Weights of a small transformer language model: 22.7M parameters, 329M tokens.
Each number is 128 + 32 x the weight over the matrix's rms, rounded and kept within 0 to 255. Layers, rows and columns count from 0. Numbers have three digits each.

# down: layer 2 MLP down (transposed), 1536x384, rms 0.0365, rows 1390-1458, columns 0-95
# up: layer 2 MLP up, 1536x384, rms 0.113, rows 1391-1459, columns 0-95
down1390:144118146124130077137143162095090117158161150177151125152111087053077143131113099129142149128144145091117138133128134146131103177153128130141114140087127139137121131117140101143151104123107143108140141105116099148139110089145117136136170100146098158101150119124150166065132130113124116103
up1391:136119108106132125121137114140124103158125118122112132159135135135122162101127162080117168171098088136136099084105120123096139123152113146134128125130121162164098123108135121128126094098141077116163141136104115132163162132083096123129139105122127113147160145092123118162110095134158129157
down1391:123134141147142138107119151100119141127137126153129166105111149117160127127108153087151130110114152105085120134140131148112124105131121123154118166140119098111149133117129148146129119155115096148156105104128158162163127097130130128112137124109114165139123134153086083127114163172119125132
up1392:118137204145150150112148155108140119119120149167123157102111100162123118140119126153050123130137131126117137143139138086128194094101143160110146140133111132146139111145091099141101146150109095147133069113137132119103103129153128109132133112170137134123126147092100158108098152165111113121
down1392:098139117109096085168141151134108104116101126082134056153088137117154185150114162122135107174126143171119100136117148131107063137170137134108085114126135109125129147136137132168137083138116156091120124137171100143137141081107114131140129101104132129083120096153156114173128129122082116094
up1393:160120173158070172129089115115130084138146137107161207134117160137135186095134149185111127209107076098044105175137166128116089079159068098145092146123103165123135103108129119124144065078144132155123148200174129095120109091211135132187132158110149150175121075199169144167120153102163155113
down1393:102125142176040074145174120186148159129202145086096158164114052202170056132126126094122094173180133122151109118147148143128125110149152076169150118095139144155133137144090158180202056129127149124175101089164137118086108096110146123207116115183105191138178065119084173148086145137053139128
up1394:176118109160127137135135153110166105115089117109131151162128186135134165099111126094146170150150117084119140150150112172093170163115117126106165127162085095091089146121155091122087134104147137159131128147159113125088132162108166182133128131108169148098127116132134154052142145115106116201
down1394:074167111068100147130119101148136176118143150132129123143124087113143076132145158178101107123122114123117093130104125076133089111148135087162102078084150131131162127142138150129123111145121119110126127115107164107179147105151084077093151106164128110148139103189165089178125183129153119087
up1395:140158109129123143125141035122127118082215081165154150186097162077221141157104082180186167190156184234135062104146247079099168151136139138140107082152217093165144142085102149114107022175143076095206146112128031136208242088127158107081177018184123019111155125026104148014033080155077198120
down1395:159160181180120082100201174148205113184100132168107164082140052182049131170142151140150032071082156052172255083155142077113115141190081091117145133134070187146146112168179121136192040143081076175128108142140015229122131150236052148068255191191188166191084046094143133179169237075075084255
up1396:109145147128106153086102164133188094123149184126136093101194116137103099144088196093137157147114101139130149137119096171110150163154138124074138105204139092095116074181139143090148160083128103082076022171191110157083133186149120174158119109133095180061077162121146128175112176233130099157
down1396:158133137098113106130157134193132171141141109123162106114162112157181158116132084130062136072080118140098126132142114136160116099086064109121118177107142140141091150128115130174101127142097141124185210143081124079115157112116183137095149152120162137167140138131080152162134062091141240132
up1397:130116103166140128172120119122131131120129096109121160097151130163115133124134113169152110127121104142082127084133141129128129119106096089136128137110127109113091109174116145141123079119116164149134134113108171152110139127115135092172124127133160110147142140125104127170145091122149102179
down1397:100129149101117135128113098153127126104104124170124110110152116135132119112160111127158143132165158107176170115079111108160126155149140161142107186152091145109107135123124112119136114153083130174130175144139164111070103082124123105122107099126135149150136074142091111135124130127128164136
up1398:171102136140120192152097067077109102101114111188121177123095157127155137141138136124166113164105123196147159166155135135122122121127080112131170110151139123198153122142123135159136133076131147164136146144113121168123126120109209134141116130085101109092150191125107091085134125127107156094
down1398:142116114104119074135138151177181097100148106072158126105143090118126132148097109138096074137135141101113146130124114123070142136120139139139137121136150109111135124097124132122108092119130158115089123149131156104120099121103143096060119144108133155095145128070163157121119118124125172128
up1399:145117118163127137194115172122070091170124136157142121156185124086114123171083098139104215116123105100142134058094125115106164094149092090155200146091094188083126149126082142078176101053053111174099112129137093101201178108177130080047126154173144123118175088165165162116161103131166056164
down1399:131191120206228109141089122083148097195143123218163151047102091152135145155144118104093077160145086187150080076132149127174172153134073125140091163081144145173109105154085102172159070167058105120137121176178118142088113153210118171090148083107102158108161163155101130155111149146134130115
up1400:156158121160113092070109157134102067173133122219130137181114107112127136169121122058200144144169160111123153155146133137235145123095075133156175134105116100148151128121117169124134127167172167065135074136125100124166152122107070112184128057091054130168141132176141183094091094146151103138
down1400:076142091071092111100177097149194100153114177048137123098142120120132139122177107188103124204156125183134146145141116107045117130128137126091105132122152155175114102097111118064142160101063099149104175094072173108079121072142170163113121177158180108150146129094130094115121168150156143152
up1401:129126117110168163134178130147143164094069082167157129161155213020134143095127117143097124127109131130138073144046169143085122133149148177155073123163075190100136138097197118154124153120128161147131192181058146162131021202189126146144142144105152148144109092136121129088130171145126148133
down1401:061069126159190192170128108126129055165117202147130055197135148234118082152103075134108121088175198144071199203228116128150191128186189143060179065111090153158092026124131064101183058082173138128150102076124116162178106143099135193181141142112078178145116129102137130059139140180115118216
up1402:099093142127136123169154196184135157153116147153136112132120128104140144154160134139146147146101186145096122076161132133128139158154144158150130165060136095164100107128136150158112150133089074192128118152131115118106089168137080072160119097153126138094082130076142096114111147126149122070
down1402:144134106151156123081112066123112105107135142120100121117112125124147136104036123139161130152094113070123142175132129084078090121120130122133124108203098139105161101153139150104070139110188169068143106136102169110153166100148130189098145112105162124138139115159087131146122131117122142164
up1403:139179088204136152145116173127109128113111150117131107135142131159149118216121141121135109125117106110109124094129088089094075119175166046114120068150194078143187115087136123132111165141173159163081063131139114150117118084140152168166138139112151152148123142091190138192110118211069149141
down1403:065113123208092140150165159127169115132173120130140105094169098108131092132118157133106150139133161171145135126116098102130075120132111090117165178161116141107133119138156122164150165173122146142156132113193103128175141169131161161107106078138160085164094143158084154142131129115200139129
up1404:201190144132104066100165184156114080055113099186126159132133107157116115084148122135139138120132150133136112106129150151111144079134118123175129106090119084189137148133129157100116139130149128145137132115117166105100153113130133100095091124154078142121168167078120106082134101148169086121
down1404:131157108174095106090072178143109178152123102162101167114142187132075107109170168124140089070123121153092105138108092081126136149127086144102124139209140104174117172165133180147131146108169159136120150160127115144107125154071128099118151199114123145093127153136068091126112158083138129070
up1405:120186127118156240043206058081096063110177084145155091153117135173178212121159121129104053173137129102121157094127100106068146114166236163120190117167156154183119202079112187101134125157217134156153180182041084209145163155127101079090099185093118143181064137110103166088102179151091154207
down1405:236117083134086098184130131151125126102137121088159142109155121144144089091165091122149157088160170138163134165177229046157095139055101084077160149168106160183179091109142088176128162159061153087119106111161168052136147074141167224251150130125094052117135085125181125147077084105150122109
up1406:136130167116087068112187095179079140142117117138141111117123132161133150131109130165148192163107103114184110150151133014148091130141181130131083135162139184162133109123144157113210122122163115184116195170079098132069117151050093140131115143082144143169096150149070118091044142117120188088
down1406:073081168172191105187143125118117147096154050112118120154116088132108088139159162145084108080129140151097160143132115160138130122147118154138133146119145119134128118183097167124096109084198132093127145151072071151142132148135137141115165114178102109105135096191094140154157118089194123111
up1407:133163064107072209114122127104136109106131137162147201096062175096088124077127126191110170178064137192220096107135096115100101178127133173143112140119137106164125109143109090121152184137072180179129150147141084077134150134128110134165140102166174141167066096137163105109145127199135189147
down1407:162102128139123103135111107133111117143134121123152125120143160198162129165121141076154089133136111082091136111094129123142097119095178119124101140100110096128112135110146136126142130150167095092160072145104159147078129151134138162140076126083125133102142151098109113148118144127148088110
up1408:137117169099100075114134095151117106115105117155128130102135058117099161165130107117083124118131148147115115144118131128174166131158124111112108124140129095134122153121192132138173139086100129163093152140104173097115070068128120137194105100072144115154129158151134148192144137159161124120
down1408:118128129125180134154136171120155154134132125110148120150113189175137144106135119145174113134166113102171162115148104130103113146087127166119115134128129152126100130149087113096102089153143135037149113134164082149141180134118130120088133123151098143105122121117113109072111102125083138151
up1409:097075145177118107106180144163091081123082139156044107152094113166099110128155161159147095209122108111137185138104150125165198122156133110175158078131145128086105078136168093199145108110172087120153083113094107111143124184100165140133109153073177148126074155105107129069152102115118118108
down1409:105181141097157131163131117073161207134098084127178152099142150105097162153119103146085144083157122128131097158150135151087099107094115167117066148154141098186161152137148112085137138160094140094108166118145132134124102092114117146138149134142154156078145146148158134137100110161115144164
up1410:168153150090061165107133139001121071139146093250105154177155181161111121118196153102144159031130211117097031126069080181083081166086100107128050130174121175054112081153167116159147138138088140073094169066138081113123132210127066090164092146114150096098158125197075164149105198189124202080
down1410:198120096154184139067135129157126157142078191056166108077095088068061079171128074109103125164151110125178195100193142080137180105185149135128131137137118050132128153051117053109065138080143118161105097162136100145108164081143205161112123158132126191135104119164137091092153011090027097174
up1411:084053149171134110078201141145139091104118100134191160154091165184109108128079123120144147133180104103086180096146130203096126118154074128124149095148082170116099110145114184198156119043105133123161115077053150159119149154203127138070145202171143136116088131131155134058149107197182097162
down1411:062194145130135102151116101022086105194123064154163103086136158133127145124120093032120107183129160161158129145095145112067163156076111086110156086139103163117166101110147109083206152105131103140086164084175168133175140119155192107208127137084091100088113117149081133053158190014107147136
up1412:081138123135122167141104134116125151133116114126124179104110114122147114114117175110140101125124186145116135140127132123113169087134147143110114137103136131132105139129090112141094111070132091146176110136115114121164137122129167097155091105119136099138139086135109121090114182087126146143
down1412:139145094122188099124130135136110065105118138119120111124137125130140153161109117099114106145123098115089104086123149142159110167111107120106160123069142114134109122117139115120150156160107131080119130143141153124160145135153134102122131116105099120117171139114170152164181096175095125143
up1413:152106122082160203177072116141106118081099084133151081131156111115131140139120139133122140166071145150199205115201144123148168172147155150157162085125160121151114082170107118104136103099158064163075123153108131120091116065130205111136163144154067185106127137104149153112182122140089096047
down1413:088132148131126074043106148106146149091133189159082160080103162137118127173160113127139086105126098122096086194104148139133116111176133097133130207195096150117152157129151088105142139098074146098108130052161146086119144183113056084144073139114125087140166128128151064119101128101143165170
up1414:189165160155133087136085096075093135170121213156124193157127117135156079172094169192173145140131162133139104115036088095114127150205048142203147201207046152100187112168159141161106157135071077198119150113158093175108103110155134224082106067107129088120122182078156097119132179163120074088
down1414:000121161113094142102221116233184177130045140088111103154139140086050146062209119153165119138169118128122114172135153182154138137136146143087143147060183076138095146137128116069161138113148105070167025159085161099141194134094113159104197189196100176154105108171076157130165078135100134196
up1415:139135138121162173132083138153096145120154130111088122118121131129098116116117178151116131123112115120137116139104100141166153105170110123122158143163113124128116091120115127108116096114155162142153101096114124095096131113149115138166137112155145139117159128097133145117105102105129160112
down1415:094143143158141126132159121115150089145118166135110118117096129125139108141115082111112121152102145139141120131123178153115141090147124169148119128155095136123125125123161126115122090125108119105147167143125133127122112129148137137184116089094111136103126140109114133121121095147121138110
up1416:116097083131107208079178038106089121113177138133166150101083053194114097157121074118139131162159184127175162139141158076097146151100131150091101177182131116095179137072088208125083063146168164147170177148071132154106120060170118134132141153100158094075092185139163112109068115114163171144
down1416:162110131118112118117101233109155109151108155095089087156103091057132195097199132036179139180098094136094125085134130121110034137163116084131117108199170156084150141135103143129147126085157098133140055130153105119105119125157046141184063054186081167161068091137082179042179149194083133167
up1417:099134125095103103115109096110139139128127135131207165123147093111120142122109132098148121221099058137095120133094142165142141176132087106131122095140120148170205129169160084108205166131142178140144155119139115094101198108116111113112135083080088116115066132180110117104098126101192154102
down1417:162123131152158134144190161132144114102118108091085121130123143132153117115091120152131072095136155102111145118144108070135129116061122113096126151139135131122035108112135146127074127098106099106138108152108134155135109130157162143139130125118153130119203117089122098126122127148107136143
up1418:123118134134125129124132115138132124132131132135141120150141117164127138127115130133107124132123117129148142119129111132111141114148112134147104127128120129112106119129133150144114126111100139125138119131119141109130110129105125137116124099143133117153115117131118145142132137107125150122
down1418:135125112126115128139107137118126129124148132138097148119110127102132130135133129119137129140119120115125111133119142130104117131134130131107138136106115107148151139124138113139123137133124138128110144123150113147130140121130125121124120119136144144099130115125135130119124117103110090128
up1419:139193100139100100117166097153123122070175119121155129179109114123134104099100078126140124182155102093157050126177115135150132121136082188090110104128158155163170171114154150108117184175127138122196089139088130139162115132145116168147168164151014077123104090104104122147122140102097138156
down1419:122111110063185167181156160106082149070105083145093088145098208121127106076118092105142076155242141093160142181160091139143114171107088128126063049121089175159147115091157115097129090140187143144138102092026123105108174122154133174143121140062210156145195075153181133154166143101101119133
up1420:151151162087139169091134131096095179178156107144120142112068148174122150118112090144081240153114104107124138153166218070127161108168128156084119174153100157115134159076146123129143063160140148183163135082135113105134134054125075113097132177046078130069078136088169116094182203167065087094
down1420:090188060088111138151169092160178092068119064092100107203122121090090231200123094106180013138069121180144146160077096186150103152116153146124175049136140076116173194193086097160148201142126122092124160171044111103130158200105117108113097110130093169206086086108107122140172034071127105174
up1421:112139136153206116074102120113092092177191158088181124125100122098147115104130149097121120168108157126143071121152139126094182136051089089146137140061086138111109198135101115134134158141165107180133123119120093076082096109113174125191140088123184085148141170129128157153173109164141090183
down1421:134134134146099118122124053121118149139167142153112089162167155145089180143090115120179198135151130126108158129121165129170132141097181134142114120124111139139116036139127114104128092142124090081137129091126178173144188111151128171080114166104149182110110110127123097078147140136108113107
up1422:174146143114138101130132161095132127108128088137114139180094120146093071145136129109112082170122147141113127102129114170125202129079173115086126159118107099113117160112117154102133145138139083121150122107079129104168149147158112108136133132123125101160121133141112176141109116160200138145
down1422:098136144161116086097135143099087144116125153126111167091136191157127082137121168130120121119084108130163096175087134086110091172132164130160127187100121166135067064186145132137142112135114130146152160131118126106071127103130135130111106115152150128138088146193138103119135105074082134141
up1423:142102140135109110123106145129100163172148158159159096130115106148177140131127113110146091187088107137121147138123129185125133138135111121163079129146091055123117141166114102140101162124141146167135113143164145091125061118115112145144132101130140152117119067098101153064116122140144107101
down1423:092160176161182151115122150096130120116144170089116128098099098114126127144146088117097160111165104131102157110121144110154130182138158079117166122134157183160136141093146109075138122128118150140130124112155168153111162153093119121152142123157183093153105112109175114123147123117163123150
up1424:142099166095056110094093115129096155086086074105126155104132118155177126196183166122156132039161124055172122114075147117161089157134138133164151128117112145172095144084135117124095102108068123118188125085097151052121174164147125136079105099114108159121110140127095102102127129110052123106
down1424:114155060208108158100135145161160090158143196166119146160084121134113113149057074114103152137074134123159164139144137145047149151066171134112112088146129162095127131134126102120187088127171146172129206117136096120100103167084140147124146134131132093170101144111132136142136099120091126153
up1425:114094000093061120143116123178102119069108134146069191181179123149080169178172132156125136047124126168149156146083149128086176135082074114203050203161117118154093169176173255068166105200009093114088123096187073190180133147126127173106237166127152187139087140115076113140142174217197083123
down1425:086129209228093090151213077080129147175153139126118080119056045117189038128086124149142129162118119065132015111231133107169245133123104131115214146101123180075146117086118112057066122036157166138251089116126110111048100053093178015148107037137077120151087153134154172098132127043078053021
up1426:156145152149179161174141098174115088108129094105134121177102130128141191160148151137102124135079165124103082139080098150087106138157139120150114134095123175150093144165158078198162100125187112156087128126161123140136107106145154095130116131118133140153154114183166139179149164158168136100
down1426:119094094123113172080124075111134163116140134124099123134109055104185141049123088142113140119152071133145152143159122153146145130132112071066116128110174113151122117107157152110143179105104110110174086113122119145147182151136129144120139108126159155143137149115138122117196145096086103148
up1427:116178147136158180118130174108059104098142108142100053134131124121163167124102118119136114139146180129122110154151127202092118129114146146157143097129167140145064092086102102140132126109125161101132117132189133184130150102107120151102127139129158119179123119177178137115137176127120123093
down1427:104062138096109127120092096120169159135108106138184193096076110132094102157131127160111144103112092136150130112094143115160143126152119102124135170148091132092174148165145118107087120115095122149141138125085105119143096148157090123119152092135137129100126172124106142119112128094115127168
up1428:081179125140132169093126129145060129098115139136131144162129150100080125082134164139136100080084158110127186141092206079151114141169073196193104131105127135102075078180161139133138149158096158084136101084081147124101170107126179173125072113102081108118170212059128120154120111161130152162
down1428:213103164131165147173068080053181103161120136130141139088171123142125076137152118112149119151143164183153048055185100126169177072139131102121094173147076119150204154105131120137144132111107070080122082131186131088117089117123127135105162124129125141070132111133154182119098175130069057099
up1429:111132104148151123007141037120047090097181124155176181144050144122151136151147109149130157111131115104205056200127148091134149191155067163103142119189174052162147147090161138144093149166123132159144133100141107110174107174105143206042161049111192176111152169065105107077129177162114120070
down1429:101188107198179118110125158127221158204076115183090035131067129159148129136145089170158149117145144117130167038114108139151123129126175153129114136137147204121137083163076123070167102150147107144166123138090106111095149041097115108129129102154072156173099064138062098140152102150121139186
up1430:136122095135159112102174112138097062141192141160123135160086120097114115088156099142193186106157121165164125110208146089166158151128085124132167121134078097179196221178108110128162138160132164083201157093144106091176164118155108200090126074085055133127083099122101155089117099130174168166
down1430:153126175089148180156098114106179206072112134108178117155131187131138137129095131118083123112113109109092055165086124146155081117089178140137146128114112111076127074111164164154124124126123105167114100163109116161095161159150129034146145169124170188139161119160120105175153125167117124105
up1431:137137119123057115137197091166091114165112176131093081123121101132139100152127140103080115171103134040127085092091157118106146155184129090176130139101096192144091036105174207126103128112108140096161155172138110097122135039129163119182079125091170070121167104139148171117096161170173115108
down1431:209191088090134120073054157157117140050106185136147205037104074127085098132134092161202068131108187116200134153088178116110167095103145092114150095150158112148188132134074122159096086130146100115140114159156138095126087045174097158109140099194102132144119150094123168160152156116122126068
up1432:131137125142134110121114107162163158132122093113160122135133133149123126146121125154124143133165129144139168146129152078111094150114113126111132101104124110119110142125128118124136099122169155154171127118110146141144151096132189144110104147151090129138104101147121072101119124134131138135
down1432:120161140119143123154128095127138151118101142079120138127120142114073149157115099157125122113116122126111080157109156178121128102131131110156119124135120103092168124140151094123119114147142124132123119117130115115127104134126133127127146080119146155129157086091086135109111145115139131069
up1433:151100124183162237145131156022099188134057096104189118103187048082162073239181055073115150024129179146068169223048192157135178177120152152164159136126139140139084104152135121061089092083095170164078098134132090170159130190118209147150024158117168154060041187042099144126103143206163101134
down1433:111224126092137000164134171237095019145176067204143158114119144117088197066071222156139113231164076153211053098178073036096159093128035110145068092180093153084102133121136115106227197148172098113168146134209140168085090087191133031137183111139081148154180153135239104156159110064130151125
up1434:130104150094137115083103099123089166096073114112090149095139141127095113145130187133180121046132112119151142117146113203109085125129073122130135146142147174145124111143106167137155152092084108088101113132149179101155134139148098098056084094165115138135184129173161081158119077132138131058
down1434:156138083097147119122132126117156113173144173108146053161132160171154155103093170063136106187130171162115103111102101121173132143105164175169140119130086096092241081132133094044093114149133149090175123149132132073116121136102212170230153145131169124158116174109085179154104170166118114147
up1435:134122076116155094124122159086113146071124109086142145148116101151154144099140169161144141131092125154155106123175119131131137070134118091167141112099095124183107127127158097145104109114102124140134135110129134138122130081096114110124165083120177132164096147123138133103096130148151084091
down1435:094147144147054181134088061142129061119104087139084074155115137165120087157150100116122119102125166132091101113151063160169120164087101094142135140152132129104088158107105117157115138160125135132145130154069136104150140180144149104126116140106158123088147125123093107142129142111117129118
up1436:053137107087104166102149169106102162152107137105104119117151099110157111109108134161148159077192120145141144195123086135131168146082120132120096143140130189129161146120172137122137093110143161161118133165127105096125095121117074169094114125163122156116079146145124156123159124136141119108
down1436:116121150151149073147129087107117131063112139178118120134135137136116111136126122104138111161105147116107099103134172094127100071151132093143140108112118115105085131106129104112128157140117104093109084067107118109126138148113166122141108163130131139128162104079116107131091156144162151093
up1437:144089137146133121145133160168141116084134154131109149161175128138139112136101166114146166090135073145128134078167128147127120133161150140174116111111125162081124109134107088120168099131098135132128151103097142116126123123158152122088133133138110097157150136118142127159121123129141140108
down1437:172098141116113122164099124149136133093158091168138122124095137132154118142165148143137128107135133131172140134110120127118119123168141104127123147092141177102116118159105095168141183098134151121130129143113116121130097144092152112142151100144143137163133149117124152096104153097128118111
up1438:117139129151143114102107099121140136119128105170122109170095146131106122144102072136096188061144116153166131126129153070130141161097112135156152124120102105122178160142135154103163153132087192162115143168137125169124190111120142132119114086149147112077140154142127125142121121176105142086
down1438:168093103122138183129138088142091069155123131093097146119093134121136175134130117146155128157116149131087089126112099140102080126098112120112080110153138115139109108134114079158115121119164113100087135137124113159152097136093114142106174148111172147180137083089188117094119150124220118126
up1439:174190148090096124108134125111100150153109157119135141104138123142148118128117119170117139122120098087113182175129173133125109191126106171124143128146130076136108172120152099160132091125129116109151102121113129132119120114124168139163128116123098139128120105155137141095097130117122143125
down1439:088115118119170176134133145113127123148135069132133138123110134156123110132141134126130074162156117134091108127152137154123133137091138087118117108112140152138119110085102130138137139140111123090121130144130141148091051155118092137098105134110131125127107136148096107110131102058141124161
up1440:166132208123112157089127084146130137108153138062142125104082162095099097090131064151105149117141103109110122123130073140121095135105107102117160097185085182106153133120172107150148081135159125173140124162075164089102143094107162168160159096110158134107156098127134102102109148106101139206
down1440:150181134127112086136109112063197158133157121167158104129127132177122205151147106095125086131070124152155099155129089162154109161232105129155133127108048068121070162123112084087110111109081107093102143144102128128128078111172039161115091106134125051138157132111054184162125102156132077163
up1441:118144104070123141093153092116171153102105101126158130144132092093146122154116156125175148119147092098155127094126130146109140132113106096118106132154116126097153134129146130125165098175157137174106083152113103103100138107130097127103160146098156147124121133125155167129126105124120136113
down1441:127123094164169129156168108103178144168162140076129142151091134125114141121130113114168140145132136107127163120087145106117117095155085073121106104141151195126094158140134134129109151131101127113131187130110125128125178119141150090149141112142077131112145110080056137098132127120157132157
up1442:121139114127104164090107140152131128133116136143139147137189095138148106108150117097151109160123124161145134162139122151133099143152081095139104149150111166079156139130160144117153116104160164138132162142129146145119165130117125074128111121117101104170141108138119141091117140123110161133
down1442:158140126147142139149162115108098152153158141082102128086112115120129111134131136111116140112112088129152108100139115153129111146140168161140103131123129118129103144140133140166131138137124114144101117089164107097127136127105101126122145137136184140118173097119139145128126126115127142116
up1443:133116132133151155103125144161108099145166111094149166123126110137142130167081143117152140146128143129137138099148145121138082110154085199097159161165114124073118094139138122126122118108103100167145078091148108165148141152107105146123096117126074175124140131124151120097117104147144149160
down1443:095115141117129106128134115122182151119126152131096088163113149088111116181150113100130119141100112118089132127140139134119114104115134146145117072130122131123135142114124102102100121114156130167155162155155112106140114184168166144158140127125156119152121089106068125125111129135111163127
up1444:123130160125159185132141185151128170133077170083129204142171146130182127092106158185137160220094122126185121087114136130105087145155093199127128156060171142082136177147141135164162159129116139101188195097098113125156104142191083098095112152135131134121101122180121084076129158141143145163
down1444:080093104131092130102144134161114084073147148084140125175143203110149089147154085171091182144137092113143159074106180106173171171151190157145142109076152121152140114158157111093083155160151142155128188171125107173104151108104132126135178090111144124135083110134108168096152066112152166109
up1445:142124139093180208159087110154024186148157078100054123169115129152227190138155127183048158160047117152157211118125150134093094136107241090130122079092084132083094155103137141099101111094140111167159121106155166077127088107152152110146126162137185205152141119106152172099130098101130124132
down1445:136114133056119134104080115141183187125120134175098089122113164075154092124096106133074084078128123037147065098124164077106080121182112134103060056153110162148084118131090126000146153166208099033110098137109171203141110159110097174147103113081238159120216145125113083163132126123150175110
up1446:117159106175129103144161125150116101136140128111127131125173126137178149133130095142134099106142147155081110102115144153155085112138180085148149127114117161167132165172169098131121134169178140128150122081113117138120070109131185127127137173135103094082109181126148129160135110207143129088
down1446:146108152152128133133170142121121114112184100095129135138144117134097096141144123142154146168114135131101133140153101117137158128119089144117143100108144126158134161131145152155106145124156177130115134122115145136133148120113159124171122104093118171119120141148132119157138160145146130123
up1447:116123132119163144132096138109171147124120195094138165170195134124130153118124116128076165095131111130105104184134121124126120136141127119137131119172109121147108120129090129137128119142105097137048089079155167131112115104158145081168106146185090118047147146117142106125109109152148073092
down1447:096131096108144113137142137103147151134148128098134115120185138103108101187083143160112058122115097151150166173151157135088110116066054090131083164107113108142135176144179095109126146173127079099189127097157099095086100113107114176130161149150157095104108103146144144162132094150073156101
up1448:127132102152131162127146134143083149141093123118127134126092138113133117128129122160140143152114156117109090096157110145123096136133131167161127122142127125144133181106127137111121128133153079132150135123124120132114122158161125139125108101154144164113121121100128133138114122127146165141
down1448:125125129136113150151112114102100128115147145114118078108101133133155126145113135118118134134107110134106132094132159131096093135117112121149119149097132132139114126115116105089158135111140132123139121112103141140127124114126124126153134109143150132130139127100131121115115133131131146162
up1449:093102125122123118133135173077136113139131162096112105071092126118209116109127146098099145172087150119179127194174151189133103131140080109204088142126111134097064080146149117134168142170158116161156119135158125097108144135110118118134146101197141151136157120099113137145100112093199085140
down1449:118191150142108155172107114114158088082096141129146146070128132090178115113115142154108140082110139144128150115135126101148133125047122114163091152133149111145165149111103075111179135108166112121182064121110138116146162070169178117171121129105123151147143151091122152164150101193118138161
up1450:199149121108077114099145098133105168200167149107192190099083194118170121156152094210122125255142089124143021136181143095128070131073099194110134217181069109220124151078193203100158117137054151094188157125172022061175180116111150115192055184091147134169108030152251097158067069178102189147
down1450:104123114130154195086045135177165094086144111054144128079103051141060128123090167060091043074138112065131132113126210235108238177158175106103073112036101090116126142170078102085062145140125127151123166087180178159105126154167128163180168080189071075127114207122161088169151140103231085065
up1451:105137081130124105119079130144104094109151131113164111082133083139159190135117081164072152138131126123109086148122110080120115147112135143124119146116156145102130112141124138131146138127122118126101139152121102136096112132136139085134150086117144134157131090207126112120137118128119148124
down1451:167076166139113144160138100116152147146122128168050164176132164131109080137128178117149089118136117128114139093135123149135097128152144119141127102115126128139136125123127141130142103133170131144146118107114144150135130095119113167118141166143109106085125143083148135129125101132147135128
up1452:135139143124173174134154015161030061109152130103151099137026148035153156098080072177120101127075131110079112143225120081091133165117145093129224172109096192175128122059069193119121098118045110142116099118078055121140221151163105114155109101102145057153117141112193117072127087146146178150
down1452:123127151132171137131121143061125188128123124198102169160101038213117071140186095090162165163195176176190205048141102101212255157180145167135046137172136221101091183149206114072131053127117149155126137232247150207078152110125129137092108205116207176053081108196143153103139164201147120170
up1453:124141050097133143133154099139098133113145179167105084092152116061110101127130078113092161174149123158115194029129169073131183128178096119106085119107168139162145123148136184105149147084185104109124117102156085073194162085138113100162159094106119160133076128189145172119121203114121156120
down1453:116137179163123106172100118135166154153108112111175140159117139210161110123141165142149134077125146103094083208128091177119122102095158168144114168150099112141129115077156124142125117173118156146162127156125138175094115160126118129108104171132129122135127113135121067124118108118144120139
up1454:162119110134107107076115162158151138128189116152100158102125115114162066107031136164123170147109162093090146115115172120071126124052184073115059221119134134139077102115118132103084114163091074113132122190150077104132107119131191064122122090105104163087120169143049121106124149177108123111
down1454:096135140164153112087091139163080183130149184138181165019155106114095123076103119041146141038094175037099156158160166153075118146156114102123147189119124099133124090144139169146142121089137108168134147132105156103104114112112162088100172135127120117166132185186192113099068122108162144110
up1455:125115094179081184068118112084121139111142056164141121120125123182167128169166192091125077088143125132076120108158169138195152130093128104185075087180117074173130166112120138060161105117111154150195078100145119140135144090163102165118124149110155079141123091074145150211162158183148096199
down1455:145113158088082125153114107135115173178099072123106100115119112146123120181093147138153142113111146129170112157082131145123098120170106159175133152096136119176108084095137126188140135155095097083094110157126131133080057159137139104107052082114135135144128120209065155071151127116172124086
up1456:115091090133129159122140110116133116154143184166118148131205141141104171119130118095107101204169082063116077125096124172128101092193173142145186117133099093125146128115098099114150129142117128170083157149121109152157059119180050144104093169194093123189099162107117111110104145131094091124
down1456:086131145107136092099122151159123122137130072093090141124059152116176092147112133135144085082091100169149094166156110127211208138064121113077118045131138107095150111138105134183117049112115158171129043111154114156125158122125124132129100098111120118110137072161100099173112111163123155122
up1457:117129088098124173244152103103106090150163192103115112140209166104158115123127173086090077148076144161137108102109094172146165127149148047174104094119094176106129075122108232137102078125142081167136082098148122207117060154130087101146162175126139119180154124108144133161114146073200104113
down1457:090136099128165128046151159155156162113108109156140074132065168161079195108143101188122117080130194118075137135123153093118078149129190156096168095130157081063076159094138104169175178092115113109180154164136128097119158168135154151160164191095144151138109098174104154139142099166083141126
up1458:160125155174125125135118142171136111105085137113098101101202037111106047148153155125138064127158127073109081066138167057110144130133140123058129139130133102146127122155162138099091128071116103146132151144120130119153139093151098127145101129096104191090127123136162124157123100160101111147
down1458:161144109129131140106126198168143148119108098135059114098138168122144121130127114099146110084155125110090140150152084138103078095133135125123160140122143126093073104072147095125139107129183126152113114114046095138201131112133113109120164160108087129175127153124114123116096132100115140127
up1459:138142095115158171056091152120089177091136129015106103107027102177182106033118131139152230129125214180109128163152083119144137132111146116121168128141162142195141165112174193081107166133089145139161144141089127082058141209065143120113151120201095142039159158170129070121171184129112157153